Each number is 500 + 50 x the weight over its row's rms, rounded and kept within 0 to 999. Layers, rows and columns count from 0. Numbers have three digits each. The size before them is the row's rms in percent of the matrix's.

# k: layer 4 attention key, 384x384, rms 0.0671, rows 293-383, columns 352-383
# q: layer 4 attention query, 384x384, rms 0.0707, rows 294-383, columns 352-383
# v: layer 4 attention value, 384x384, rms 0.0745, rows 288-377, columns 352-383
# o: layer 4 attention output (transposed), 384x384, rms 0.0612, rows 288-376, columns 352-383
k293 084:537493474431621496385531485520564557551537525419546499569498511534536428581601509481494447485502
q294 099:514552478500584523483393516460556545540496533486491472462485437432520459429491546441462548494467
k294 085:464427502546528513404539429552568564465414522484488458552487526420468621502485473603510428518525
q295 079:467421526504533502547399462507578523607390567523512544409578427380501489581466413499579482529446
k295 100:549521544537460524459520468448514465515573506436525530403495431605561484428562468480448525508507
q296 095:514446577478529503462637533533478482518590511505512537499526565582440505497527484490498487493583
k296 083:543497526420440518575485536481557478469435489575505474486470484479430517461524519520456536472480
q297 085:477476505469536465576516429485485495512475417468401525482515520559582480426505464583518527471517
k297 104:469440494501546444454432509592536430444511596457507463556501498441501448474487557467527462454532
q298 098:574443446528487526535476525534489481427498471513544453514514507405414511562490579466447369474531
k298 083:500499512525517466456467537534444437546502513503465486522499552490469468474472536464545618550432
q299 090:460472456502476439527597505508494535542477472598428457541499553561398504520387486570507435412498
k299 113:454410537457581460572520497532494512491543513550520566483455555547497554537566508504505424526545
q300 107:521525439444519508502432459518510517510567561515613541490536544480557531511396515426527537487462
k300 083:550533563510566449525480541482449486448543513484477451403407360614420459468460519471384472499515
q301 095:461422561518516493411472361529443480509614512484549472467564548590495548384417483466556512517532
k301 109:495492499449444481548506529472448486493529530519450496537511494443558533503566374539440477509592
q302 102:619429414562462464513489511539448510402442508471512535507510529415510428528455451451465445433423
k302 111:519533515491477508515446507450430548518498388511455544499494570583508489536571476471520463434521
q303 109:534486547530534480585451465493589487521547579504599415473556439414512438527426554449454460507507
k303 084:465428478421522541560545554405498604513487441561488601476433523515526601526547479506442533515572
q304 116:596490474502554498525493435416468519478550537484622533473541486491462493496497528424509550535524
k304 088:516479584486501456495443567513504602430495501514468488485507515570453548495495563553483484440485
q305 108:438526567547512480472471457436576556523473458460457464492496487571548516429570424515517596560574
k305 105:462448415512406606535463521540551467526518521506516448564437601439529503519478473517589606396497
q306 118:494571529470565474553497413493491432447523523460577652422491501502523504531517462416607489563454
k306 123:480465558505507473566494593483517442508541487474457593521463543444540412488484496591577465465473
q307 106:421532467575451524519525439475414535493451488513413438518487515501501539503436484580451467438482
k307 093:501499431457514444518535481564453428478499521494531406569487593478537515493496507470502519569484
q308 111:526637569543480453569567476525479557499569543499555515430507558539453505538463335493457431497501
k308 127:510528469478610490461520508549514517520494482473526474570421535539538479440484536522599496515466
q309 120:399528517538518526523566445502499569546502435483455524531495458575536529484547508507450628532510
k309 096:574436461547421529437529539568542390542482552597528504541529517447442555470540422356547573508512
q310 115:505573446475480489561553489514452628417403454517376541522434544510496467452482504519535541490479
k310 133:428487443546511478530445454506527553547519481452482567529450599480498487456543479478529547483507
q311 109:581475585507496465368511458510493495464501549468511447554586414540566525471453454507478494614519
k311 092:507569479431487537544480555584488390543564517544490427471482556408511492565588441460527513419529
q312 120:479424540543547512521564536450528491460506475485520509450402444445484528545528464445530560541490
k312 128:464582541542446610534470476558452529414501462441491441506490437453618422481585482506476438511485
q313 110:552541426506505462423453528468518477469487519553426518474521479482470473511548488521559434459518
k313 099:465490548496490545449443537514466533533542473418452527487496469480464479504426493572491426463485
q314 127:404534532491484535462493509523399434434501455568531570459493514471430490511539588539554524372487
k314 121:508488572474514473526453505490396538488489565410491487560530566465556468545526449558553453506472
q315 118:546524503506456428515593496549470525459499532607603565486510462430544493427458516483475488484477
k315 120:373450443497540519461482420470516547476545366533475571471574507614533509487483457528607516423426
q316 132:508476527590520590542491596462561537534482530439458399547518420582537474502549498477514537512558
k316 125:452502448526466474486542381498522603475480474470525488542610521517531478517596540526487396434458
q317 121:516418560506461580598523522517490516471428527501478416532647482469433557462488396527484502559478
k317 128:481447478464512462436512554484467399554570566567597418372501491483554566558537479517592435466538
q318 124:512492472479434446595520460519520594496442419493612408495564526468493498504481414511565492566494
k318 128:552515507535492411481544509488472365527507537467575506510431465455421433471446514395514537503544
q319 125:608513597410521554525538424503556483455511531481518465516552528496486468405442519425563608556521
k319 116:615575469573509550457557488519512484506512502484443353540367406440499447514536484396448582489505
v288 096:477433453494509470518375546446557444516556377519507510486507536505476553436614518512447500541518
o288 100:524493502470584403522438529503453532585510432533513484572499421470512546443563474583520487501438
v289 097:622478503502470548496533451523513504569439514501447527523476447462591487454527512521430569488476
o289 106:532554534461436507439577447559521527584590501547491532525484546510486436395435466440418527504413
v290 092:584494495458605616521447476533541531424436524435508558435602447493492421554429471614544504442363
o290 097:523548540475548490487569448442497536423512484492530499516464516549553537471385473527505527487520
v291 097:467538468579451404619550518514512441583525511510472489495600457539542460474431357555504518462589
o291 098:536389480550496450537567446540420526531554471472473481536478446424537459590554425442637533532613
v292 103:527542488447425564416512538489442459502427529468433501470469399576462462511547524432461517548394
o292 107:502649546495516508496496459557601441552516549555475475419518449548490490506406380488529463521534
v293 100:475556564489509470438490542510559431535593585485480474452421442528453577509503606557543489550469
o293 102:493515489548450467517483496553458449500479518406486483429460394462465572495521515541494470518498
v294 098:501480436528497493520596363458422516509491497534528531490490514513466574458557507468466421475545
o294 103:548455527452460500555472416477511552533464509595514518370542503426546533450547532447489461602536
v295 091:404485639577536475490421569464435473497537508535444559476510562523493524578559446438487488488591
o295 097:444561473572483481515536487446626467475413520499410499478455496515467439583489470537477439520556
v296 098:411389535533467480483503477458570552547557487443475515535579534530496390530388504508561505559430
o296 098:465459494556638516427506510451550486592383509428579582522546570543417524523459531397518514455511
v297 102:434494456583530558562508462434574574603481613489452495489488478455439487485503445500528486596459
o297 108:510614531625553519602473469448465466682428477521457463562489558432349520458484522503523490545424
v298 101:501415473538521456475484528522485446495527512485425469521385504563499535486472523501552532386450
o298 100:574567458514497554562417571522434423497524512442390480561443402533481560546560423517515431505460
v299 091:449445529536512545484384484521552449447556458534522512502449458492491511507560560509484504518477
o299 097:466495497534564534654532455469484517535558486504424482422531466587506451414524545492566510419476
v300 103:521494518462528512518515512558499490487472456568522549478535422551535550445468529488520527442512
o300 104:506481591429469476500431536551521468539511441580469518503373412554492500504435476466602543588519
v301 101:510481529475469608518516463431547543398479453547493577444512494476520527484500431413531484611402
o301 100:547514438456482523515454544556418401469449424544552531473525498522516499570537520489481453522410
v302 095:533479492560485435490403532478537469437515535498499574498439566523416480538445487525601540536480
o302 101:487476541479472340553482593497419427489407497488491487492490499446519469574637562460551428490484
v303 096:532540465458493506574492489484476427508480474433455423492587448452501495536472438503556577496540
o303 108:612435519550515517544480491473524565494473422470436535533468499486420463556449441443402569434600
v304 097:546461409491497536446562453480459550436508532552579484521538455587554581490455441578513482493504
o304 102:518480535532525567473503503520473475480499564531658492493410505583545567477497456520474510503487
v305 099:432515549548490515496448463502392481510499465524493476491489562374417495564523487507456559512522
o305 106:399443537428471495558513491459452471525466571463528519458485573503433413566529411446478502447447
v306 099:539534458516502586519599506572446500473479538517548443505593505503532572528532439459481567476478
o306 101:542499521511510528536579532496503552505502529484470567513522471500454555503462537483513523478567
v307 100:541486542450499412492458376539525536537515406426504516557476491476515535503586466499513577441521
o307 095:527503488467525449550530475528441486580518501515574484523539577438542564466494480459508532461582
v308 097:541467407562528512608425495481510554481512387462571542531494532455476565505490590518550477437477
o308 096:542462458620549539610530572468418494481499489542509622423551459488529548491472453565546472559476
v309 097:531539496585435532401490525475586416479442611490415561440576472612591579517546424557538533488588
o309 097:644569447525442422506487404488524529607466491560614539582501518514556523523504368494545469450457
v310 100:551437436506542539436538522443406563515512515596494505527508433553539510599540461462471470464462
o310 100:575467494435559464516510504526514504489476492582429481499457543486499466542457483410490582492426
v311 104:496557491570510455453569530527441522524557418543578528532538487490482476404485470501542540566480
o311 105:443431514498513496447516480467432557479564446439582445542527518437495513512478515491570619512485
v312 105:549413440421496485390418536567539546489501506451572591511524432541492577465486519502476481470471
o312 106:489483575428495511447545576543496527500535436592502577533510548584505488442469486465474451607441
v313 098:609497487555436449514582468501564432466542462520545390474491472473558376458488601529539585484498
o313 100:542493478513487527485580356460533506501489518508544501435519514558509561494478552521538548453481
v314 089:507481502426533472430498515481459530522537499524496411452559448572511425577506500484596465512503
o314 095:498540578464548532506507378557592382456614560518532519509449500472463489504517571410549582576442
v315 098:451538536556501521458542486424537564539501597407546524477499483428503466465488535501490539475551
o315 099:492526498553541393502541490473509577481473582495565564493502491519508534539544536530536559420569
v316 102:527498508479397483515496513576338490538544492551457595518588500476410491591494496493568451513483
o316 100:533457505527463483514478508588481473548489558491471522582559417567524480474458614400539437503554
v317 107:436547415539489569475498420527571515490354537499546514542471527433580517572523560464436487533527
o317 101:541510489528527456516473591486513472420474490457444458510505497496507518479523504497443421445539
v318 103:512512479530507477564558488433508503514493471486474465507495444480499448522500453497512560425544
o318 101:557460575596430469556600425543475471527580493465528530479481541491563466528563472481527571570538
v319 095:455505581523563563474553404485452425474530540432493511569500411454521490479510505461530566563493
o319 100:545494545559529553455455484618468477503513535397484446515443516425529540364526429550564516518451
q320 120:465541477534475461591456500408536537567492557438483500417429483485487556446465378472433478410494
k320 099:524538447549448530497396467408362491477355501582562413579524558484426537594456466456562581523454
q321 076:566403479513515530471475479482565510560482605516456460500510465594493536532503463549468512469489
k321 087:507531409567546437497503573555464481475418564446571469538472564386482449493498404483554545479498
q322 097:459553491435434494634424454417570553592485476430451450457448499514471512418525402432488468490511
k322 098:546544404562526516472588527503446485478415595582569429523435561419438560578540520469569562421476
q323 088:563442476500466481557392506479533502558535551498493502454528450522445537478522450553492578580524
k323 080:461488478548351521499544525451447637481476528515542488537455517475466419454539444529576424494499
q324 093:543428440511535512553306459480596522627561490415456468476536542483541513536549489522564484501551
k324 091:500477456521437496386647389436423560502418527483544582517455509423473464524482450506581432524513
q325 095:531417516480551518489525532460449462565496508530547474528558481508422567492589527563527539543476
k325 097:484509582523462488549536496425524547508524431471481512530544506553592421495526464510464493577535
q326 102:540536466471483435519453442430478466459502500511481582479446448479589500517558410458530507376425
k326 074:486416523448610528508551495514486513615487567437509459501443529507393479469518488483614522535544
q327 097:528506383570530569505537557485419576363424590561522565497512551482494473522535525538440509425433
k327 110:471451476496608451494454522591483513517494490380478474418475502453499483474507473453475520463468
q328 094:351486488488546517529430403484601442561523515547514451455526491530532567533492497493504510589527
k328 079:489471537500464507480515507525428539584450510516569459530453525453507529472507461493454433512549
q329 100:481476484491482508504486464411512452464497485521539456446508575445507491436478487490499613549466
k329 110:532472554525455426546451408508495532442521465450475566460507459588475455570565525454491486430497
q330 090:525519468549593552472404519454580570441514572528493564562464419492447518501457478459461471535397
k330 111:512586475502586575456444478499463479482536469476507556502466482523468556490507550536508542441521
q331 089:494487540505476546511559532562521509511483521489547484505547512456417530602393588546455485533527
k331 070:492476609519571474467461540532464543512541519583521473455445524452445476532475549476422476522445
q332 105:498479569502507511486511500548500495452510482537517512559492614544541493515482511516557472509554
k332 113:406543562565513469566400513514477520531473489467476506564449466514506482591433549541534508584534
q333 089:486456525439451448527574492532494443457571435521486456548473536555536439521587516491532644457415
k333 074:525515524498487515564594481502518487602460565511478517487582561466535570418432482490638475649599
q334 110:521446473483532494538549504434463557481520537535647561442519498545445542613497553485572533557488
k334 118:520540507519475630580554420489450453517447392499504482456492491501526506462566446536511498497580
q335 113:431538544496587418472444555530483500441392564440537602561460549537375448444564467497459445454527
k335 122:441487506503424448450570541467579602555490514566431525566504499559631527508507431529479446551539
q336 099:464471502500518430489495495471456549481463401432430474542500476546454497439503437477510486427549
k336 078:519431452442488466468587545500551552497481570496493559510490460482451512612566526465557491473594
q337 095:579531436487532375515495534503450563469421554499492559500523519529456461520509446489454488435522
k337 106:524587484523554535464481486413483490528474433518538388507410534417500543545486515564480597456527
q338 109:517535473469481565585525546425526404477502560583500448521461520457499481494591541497456522481438
k338 097:483498558496492479535420530469594499512511450427497436487527534542548607529484422487568452479467
q339 110:484484534491480534533548518496535525505554539429499550555482508490495581436470561476476462461499
k339 120:560546435567508544460492462451469556560452537564538532579542522500450530582429525504498606490554
q340 100:461450512517490475513560551508503477554465466573484532470481531442508504552597496544567478568467
k340 105:509493499556532508557486481472553508485559468454482517555527382423478381414478555522443528419467
q341 110:526508496481508421583486586490484510414471481517489503486535486477445359502385415575581504488538
k341 090:465483518472564509431566462437458552541519532492670494595455555483479431484501528525599536489547
q342 105:437432550517514472523540460538529515630459519489466420509473600483531433413551460529555466510469
k342 073:435435462470463485557559410537520442560597468486470567474590558462459517465487493465481514451471
q343 092:487481446520499442395611461482530537505438474480519543482490547489463486535460492509460583453454
k343 128:496496466554422503500493446472513486495540513453403544509552443547440463542593560527412582416466
q344 113:476423497504496482454564442569459466471471460533447505538528487445593476600526449496559498554549
k344 113:535560466467585483470473506584591392513599524453590492503571550517475493442462427545550523465528
q345 112:448454484503526518498509464500560580448624560515507535444532508476382534504483606496522494565498
k345 121:469558504606427594581565480548527466498503571487516457446496506589486518477509478534500414581577
q346 117:451581503570467437498426498447544541460503515527559555571505535534574548495514506557513501450564
k346 126:546518422575509509459541548533441489449502461513497497576537456474429541536486468475521474457482
q347 121:505554501534486566524458481495531564483396517479487468499486417495510494438571529435452447480509
k347 124:518471426408514490521540486532568556511503421519454588529486508496537572547471436497541528435451
q348 114:594483418483500502435510424542495505519496526474435541465505519521487413510541513477547584485521
k348 106:531490467380460443461479542389580457402476518454504520485546438423535441505527522536520544516556
q349 116:454496480462498536422511509496519446347528603579564567480552465530546559561476462575501570506604
k349 124:620526575535471548468440501507376494542461511420492386456446564511418524505520496513509491491419
q350 105:456564538487520512591500510549541503518525398468511461524559432540378527484569586510543448478551
k350 120:518482461518464512500533553469513543442500475610551453445536599467524453487573374481542455554432
q351 110:477494440463548494495453446437535469557473448441483528417504473504496576540588591547573440508473
k351 109:548525503459490503525494436477399491426572469525460521492524508413457490436531508511397518482529
v320 109:527560555432445461558559524493475536438421497463596551483617522516514562432594473567541481496462
o320 106:536516524458592442467484558572493537397511462456509443507439558498512448421471550503476422552530
v321 107:482494584451503431432491417547486491498531468464541523467523521534488419552408583559461461528444
o321 103:432439421523519500498538477505424452481479518479496587397486499567478534587616453640457557459532
v322 114:586491559477538465476577590463485412446523514512417424469507505558515490520492486465429459441610
o322 107:536466490468513473450562457432539477548519529543449381535513541557465425536518509489524552457480
v323 106:485573477558537445534481510438545578513472472448426485387473461474468526555456497531501478476484
o323 109:498487498530514508506517507454574464505440497508478522591554439452457438603428504608481506456431
v324 105:461467452562534489448563465554503610645512551523535528489579509476506523539546444501375525537632
o324 102:503505428506485488416460461444479507518515413477506558525451475529524536478561483457562472460463
v325 105:512429538576479490517620425605513386456474513536496462512498454486542513494537333509539536569552
o325 108:486469521592424501581465463506529382543500423510383501455548533497474514517464477487477424511479
v326 115:503462504565556474516488529557551578541502520414525453524447498464491469559540578545572499479463
o326 112:482495543522522454444570496546540463551509506398506468514519482439521518515522537477477515542507
v327 105:399542424587426330563443466508521459494470490547486480435430497512483528564478521556513440494513
o327 106:608541498526463430462456462488501561557450579448484559536526533459477552474529451552475521512508
v328 112:462495432447447488489470503449413438527493602501521566504466490481554535510510536417605459612447
o328 108:485421535552495474519519538459471584497514526556556417463549531443552495431499572508406506471461
v329 110:503568533523559487528386496462469483494483481504510534493538503492549442474587611550395455554610
o329 105:458486473449467444508455512475425525464508381509427457545484491508512402378515449669596486527533
v330 100:501474446500591437374550505467459546506543493554469417553476497493516474517496457537549456476493
o330 104:536487530480516512476478456439484483455485418515485446421437500533501547473514510333503610533612
v331 106:483541491521476502540493477493540458496442474525551516482536564500536449468410442490472566510440
o331 102:431558639457509494484456512414515517449478510498343579559477530488458520473478425583569512516530
v332 105:437432528460418586464375490507422484597546532460485464516536560526463546458574528520526493472448
o332 109:472491482500526469484493511585527526542522513507518447532533507486548532494521511536487577444501
v333 111:426506469515518443514459491563449501468486461591429531489542528548467471516497499533530534428453
o333 107:506581450523518450482461658401549444476527553549487487513558545466515425446463549522431467468444
v334 109:577615388368488524505520496439513464487624428514478563546503499556541510486452549540488523473528
o334 104:513484483581584500573474411514465521435556508494477492526464480492483438524552481456558535458578
v335 105:544440432480479535636522469409553438536456518466432593439553458524567438495454462472522424485418
o335 103:588543498558511454586481462444473471547560404457509508524527498501554477531484482450482632524409
v336 100:595499482450445465426477573538448633459454520448481494527509543444485442410482446560503430430472
o336 104:456420472486546401487502515482385498468567556492577558459554469529478433561475558514526536574559
v337 109:551616518514467536453501516540513483394459554369532517528496535490509504450540608513596535511474
o337 107:583436445551542469507513525540471467546526491467516564557548471575506595428496532476580492503549
v338 111:495499478526480455496436477453513551391477522570520550463493486464543543470576492527541478520497
o338 111:396365576506612572500470467447471496498486510546561574422493517457517517520566583540459532474442
v339 114:498512515458478461469539497534549452431467449561505496542542469482574461539451406516542500619513
o339 108:509406413478584506502479544444309513521520512511519589559518487479562458510524450492489427548535
v340 103:530531416500591569511505478464507552526493469471497538496494567433621373521520454527549369541543
o340 105:555486516530451444512602533487525462538471538513590502442432513536478496515510573495463558494514
v341 104:556526420542469537469537541566466484543535454429473483454552517498513520410457446500387477522612
o341 106:526541394530498530449544494503554507459548478500383577507463491484526545409476568443432560536534
v342 109:512484510472526487428472428475446553501502534490509532505486473527519547476577549393565482471474
o342 110:448502505485461619461489513457519444552481493556529593498490477555500479491490513376503444467531
v343 102:471499559438437499483563457477488439503473549509584522502454561525497501537428601655571484491465
o343 109:509515346541473510487387535446492505465531530580526466561475475449476474472525448477527488510476
v344 106:430430539532539474512448571452517432478464549421507523528484478516496484457512426521519514474429
o344 109:503465578535506474523414506530459467470543375351533494497457519539457485476477421542528506501504
v345 105:482433517500515584530478499558489529459464496559512484534390569510476436433401395548448421524479
o345 107:544519517523568495537528463492563462529416447557520480578530517457572465497523473470606554514497
v346 108:468431518528474557526548506502537383471514519537486589435442472437445559500462438426453433567513
o346 109:519489505508485485491443390494556435477431544489505409497526521514525466479499496528434457506467
v347 105:494496519595361513512424438544430557504507569475659529591475477502475479479407461508553505472482
o347 110:501529494493477487435497531470425467549442500490502584457480453507525484438526432526477447566458
v348 108:496482581480452456557516488448472510475511433494574501529458520470563509474563471481504388550439
o348 102:550434505494568534461550492478563447466582499560528497509525505344557546511453594533484536529500
v349 106:531503461491514459485526443515477541508578503515492431596493433530498504504497465459455425444536
o349 108:574443476565511527441542467493544507480492500509507434452407457475419445354537472483468448451407
v350 114:460503474500438503550431552452522550487496455455513525539414503461446528390545517555473535501560
o350 107:483529575499483460495552508413459582473410599515517528506522455519469485491450551566441573520542
v351 106:494508475523410506457497489538453428513537548555545495536509492494445459671473512495503541465428
o351 108:500515567480422427520580521627483515477500534493605463518447540463392502564517553536517461536569
q352 076:438645484498577510532570514507489545506555421526534530524517498540402578530563485486573513486530
k352 086:506429587410438519560538551437556453532522534559475512520436521515500528451463460500457463493437
q353 115:567502450470485461448509433402499616556448668448500486381522559397588497454480473567549443519508
k353 099:527493465505538588467427507511484504517451423524463411501618503617427434448538514508495604512407
q354 096:504519434496493437545450445398498611502462662475539466474475554405563433483533436471555414558418
k354 081:453515448567488479349513516522406469576468476565541511555603541502406572458537508508532518529639
q355 082:509319530529458479589438475450484523454560611453429549419444487485567434521492406582506510526524
k355 080:461505377536469550530564500499501584506474500454544535529507640426580446544504563485563526513506
q356 081:481328518534443515593448470421524533478536609462528539531428518485489430486501431616553446541555
k356 084:560514381478465433569506523528525494506474462379398448484503600389571481501470462511500462544439
q357 085:521404525481473583480526551530575371472481381466509498507460481538413486499497528558460563492538
k357 076:526500567479490494540425507575510442377564538456393481502515493494488447503442529469495400473380
q358 078:465498510557547535532469468416503566504573632461565473413493464432538474484456425548486483565441
k358 064:487557376424407493456573520529525527561470532535539501461525526526474583596512459479546523539517
q359 078:502407498474466447530455536553530451498500538530495485474454467546425398476530471468570475524616
k359 079:517495568447574467524462528498525420436564545426490482424483536510524489587450548550432459475388
q360 076:469594514554542486460575427532459502482499463491556452503495470423569601490450503397466577533475
k360 081:449426543451429559436556480530606483578429514596513507517514443525525631466549540462522525481535
q361 082:473497466537489505468492522479468601541527587507549497573469557393550528559512480532473447507422
k361 070:510526340477515465511479470489404463540479501572465484597478550420493541555513441406541620399493
q362 097:525513484473606539441530549572499442448517492542462383449501535546482553450561458470514532454574
k362 112:526466555484477549450562490540542576538490494603546563581452513515571484576532482419415505505415
q363 083:524464545500484421369519539425424535562475484600584508501426544423595509460504467414514374538445
k363 069:433451406451497519390570446477508457556506490494548444514516485496523524479498522496473568519542
q364 092:574452410457455478489524513526489426474534454511521471513511568548316496449584470535536560483570
k364 072:471475630554496519511424401410439522418506491487499499474469535475533499549427567573428447528347
q365 085:432536477472455509482409499479594441455479479524455422486490593435600450568502499515521534496458
k365 104:456501531470532479455569487491434432541465551577494503499510408480517582526489419492453561392494
q366 091:519507552594492465537493530506408542521531467484453552502491490442634550465556485459473460454447
k366 072:487462405486474509484406587576538487499501392448425404520532521466514525396541488477506562530501
q367 098:495481447460614511395549487435497604464543662463533519517481497517501460529531502465503478529445
k367 113:509485554561495580521437492455510562476584454450539461457533491565433538461545532490535510598477
q368 102:479514545506512458545519519464529552561520536451492394583500502505516468577407479446520470531455
k368 085:454541445437523550381492548526534527582421556485533515449481505507444578468519449476479483467613
q369 096:527488477561459487439467555504475623510492483542552576495493455523485447534558512423532454528412
k369 109:477587488461592517376511494430419535482521545485473527471456511472543544487582496553528460544547
q370 088:468460529563466483534492562493401596472535436428479542485609482481632547580489490490508560471437
k370 095:437511431458505441463405517543506531558450506502508445508423571504409492445586447541497561531489
q371 095:397661386503611413411598431544489617517415614521622514541466543470511469457487374473488422505550
k371 075:456456445452468502465497503525512526624455506494486466399500494512392584534535574460487638523513
q372 089:615439510499477486605464516479489483488427490539486500535535463568480412499443525514498505489506
k372 081:413551504473529356473516548480468453504525450436586478375475503465500487494480520487520487611524
q373 104:463569455505542555559454496433407527398531454477457508570473568521451465464522464464530434527443
k373 111:491490500473426547486509549550416507555520489552510494544534500558451433492506507468546599468594
q374 095:495498411483547509483515508504465582548507579534540589475482510501606563521491457514460428481522
k374 076:562510518518464519552554584521538522482526415505437514551522546473461511488529492459459493510501
q375 094:430523461480642518501512459578609421496521530562468447517433507549552533501577509578502464466505
k375 112:527455557554440529575519608458559603437540458485509466519512499520479437444503537587518450456552
q376 116:461515381453474484353597461515592468535435523599528511510475526567527495543518447397493466422480
k376 086:415507502438491561486412437459351519442488519398509579436538476506517452525484486505471536522546
q377 097:483624402488556498485542527578576451538493509461578526466511557520429498467521427457559464403551
k377 113:404537600492408525516513476372459565502539531472491514469404485577464551518537541499490477548490
q378 105:420497483586573488467562429512597559489428450617528520396453506500430406566434482451490506582457
k378 105:502498459478571451529556564428470468496503467482502525480547436577548504545479524565506554475564
q379 107:663463474478434504628567443503412395509535425432476544493523465465505487425483468516493491457440
k379 104:446610482516550497423455477495477538437547559446558513518454557571595536503578537582447494559468
q380 108:523479505593517428558432529501419535533485457564405460472515516504431496517591507429524538550495
k380 107:484439543545464450481488489512516579503502461467465499547528466530501412457507504482519545571399
q381 109:492510492606514436551510538484414553450570582417526476497433506477445449584532485478566468495506
k381 105:431441490506470441561537491493598500539545433575513425499462621539546498460518441584445470540519
q382 109:436459486498498501462468447448513434504485499557478447526468511506498440538543436489510403505596
k382 110:520387464524579512561501496505484503529524566477501440478586519476381574505454544530530507455474
q383 119:413399601506528481585420493509553536477512480412504541520442565503495498528561528514529493498499
k383 095:454481593392446495465456513544586461562499476548444511452468476473473400488452502427417540557477
v352 091:602401494506518470476476529522482479486520593529461476470464425583466489571427524437547495425526
o352 095:523418500461410581534479504437516587439521513427468512501401527531493498496493541468383490478484
v353 091:470617496510550587416484509535458448595368526491451484500398486520495502516572502465458456451544
o353 098:504442498463455611494536426445585522441442550647508540537543519478547560552552427545559499538527
v354 089:548487400593461448515395451422503518444523489489429520586437523452472430507521483555613504515533
o354 095:529576394387539465573484506440521546478491488532372501509504564476541598465527546431441420491512
v355 092:421508535577502517406567531512425508508479469602479471519590519585496454503457479454430538456620
o355 100:474500507519508493454498585521459398569516520445575450507531541409417516386565392468561463513481
v356 090:457448516527451597557517489509590434428486530461527503486441504483551493543507574532531455448455
o356 096:450499432497491434512548509448523519578545468432529539542502583535542552406505531507370435497550
v357 096:476447460476398551536409493572489509504477538559458509432514477494424513513542569431536624565556
o357 096:604484496486502548428513412439602542579428485498544504565533433444595539489514506528504530489540
v358 092:562460482502514494405484460525411507582544485467495530455403452518503548490486539435519456580525
o358 087:472454492541525462474583545506549485485505571531466429445491437535476496486390591522376506530563
v359 090:480518424492519613513476505547530533476431525508409456474548449553532500477513464420423451596528
o359 094:468502499436499483432406519470486522360394486602559519466472577535496490574563538418546526486464
v360 093:392503482481477506428514520480498412523522544571492466455478475471529422535495472413460464442539
o360 093:461439555474538472498453553475537510380581555561470400599548554446497443454562588461509456567516
v361 093:477498523491536491577548517488485466576433548626479513550530462475491527529566566550551496458419
o361 096:517503571486538459554495465460464513485470467502450355410478487375537383530414515435482603474527
v362 086:503520394494513462501542494500458454529497445467427563387543545546494527481503485390464578520591
o362 097:480481624503477490483509589498508479441354587533491497522546431493498496538473512493492496521570
v363 087:517530458393498511506467525482473501570512436458541480477486439554546469483356453575612529483541
o363 095:310380559478541520587425430499479562441535505562484448451477471545461543423614468519544533435489
v364 092:567487545471504461587460476513449597481487525485562546471504507544439537475429527570466522463561
o364 096:529519477500395608521565541512432484437493478569457490520539431585478505532465418451541569553428
v365 097:461568471506426581519470516495446485454414542553410476468478523543439570524526537480546578586505
o365 095:469385563497577427497489553468368537392525562450370479482506618483432450477525486560606570496479
v366 089:454426478499531383580516590537500509546544464534480494489482441487450607463471516497505535480487
o366 099:466392567503494523529510445442649530508546456468487467485513540530454482534525569517493564465472
v367 087:589609543514425439559570555498444524446519565532534536536537501432450467483401555494442437499525
o367 090:487463410468515517558535517431429514481499516420526448404454492481541484600491474445500443485563
v368 088:523500491534529556445603562523547505525545470528514508544539518544501485574469513427597445527541
o368 099:505451529579379539571562438525356495502536466513538469447427547490429568532544562519513526443479
v369 090:533495428390613402448446512551347545524524524442461511508535552546515460516545550522478513573476
o369 090:447445473597469562514480494496476494555550520519429612426414464467594395491476414542446488425520
v370 093:443475475477551501507447543445584583494498462410488438565505489458515449492450471432528454527539
o370 088:540547412447511561518568510635497462466512493552475541517452516418509476501458500522450516504467
v371 088:439582562493503494512477524477430460474466522510451419517535489464519519510471545521481478507593
o371 100:618545507487429539443533488555426492466468588479487505519480497468580507404584549504430479554594
v372 087:489486515462551430511544525521552463512429467431469480588572571485516499437485532485439488496481
o372 091:462617527498486519529530465513425473424516447463576500552513532527388484524503487515566564543415
v373 089:482415541453533513577486495487445547370565444542469498499485499485382451552526411484541498450547
o373 099:580412515547503455555463538492464547548482508524475526584421591575558406507524457510493579550535
v374 092:550496502594455510525416545509479571492485533494566518506501485551541529564499511455534595497523
o374 096:488505390486531503623580462549585520485547513491539463529437492416445471444526536566498497537528
v375 087:529487501523474549460492501556539406553546502503431460434552553561570447373460541539377473522532
o375 093:502513512478507484395396532539488430486519471519544464470483508532454464505582500491574539454466
v376 086:551384514485566421502454475467551542540539496392548549449589505507540475481590490536416458536471
o376 096:480552461478469484549432453456323517468557508501485516596543539535439478444457499588587518449426
v377 096:477533616450417455500606510573569502507442402524414499493560453518484535546509463385530568501473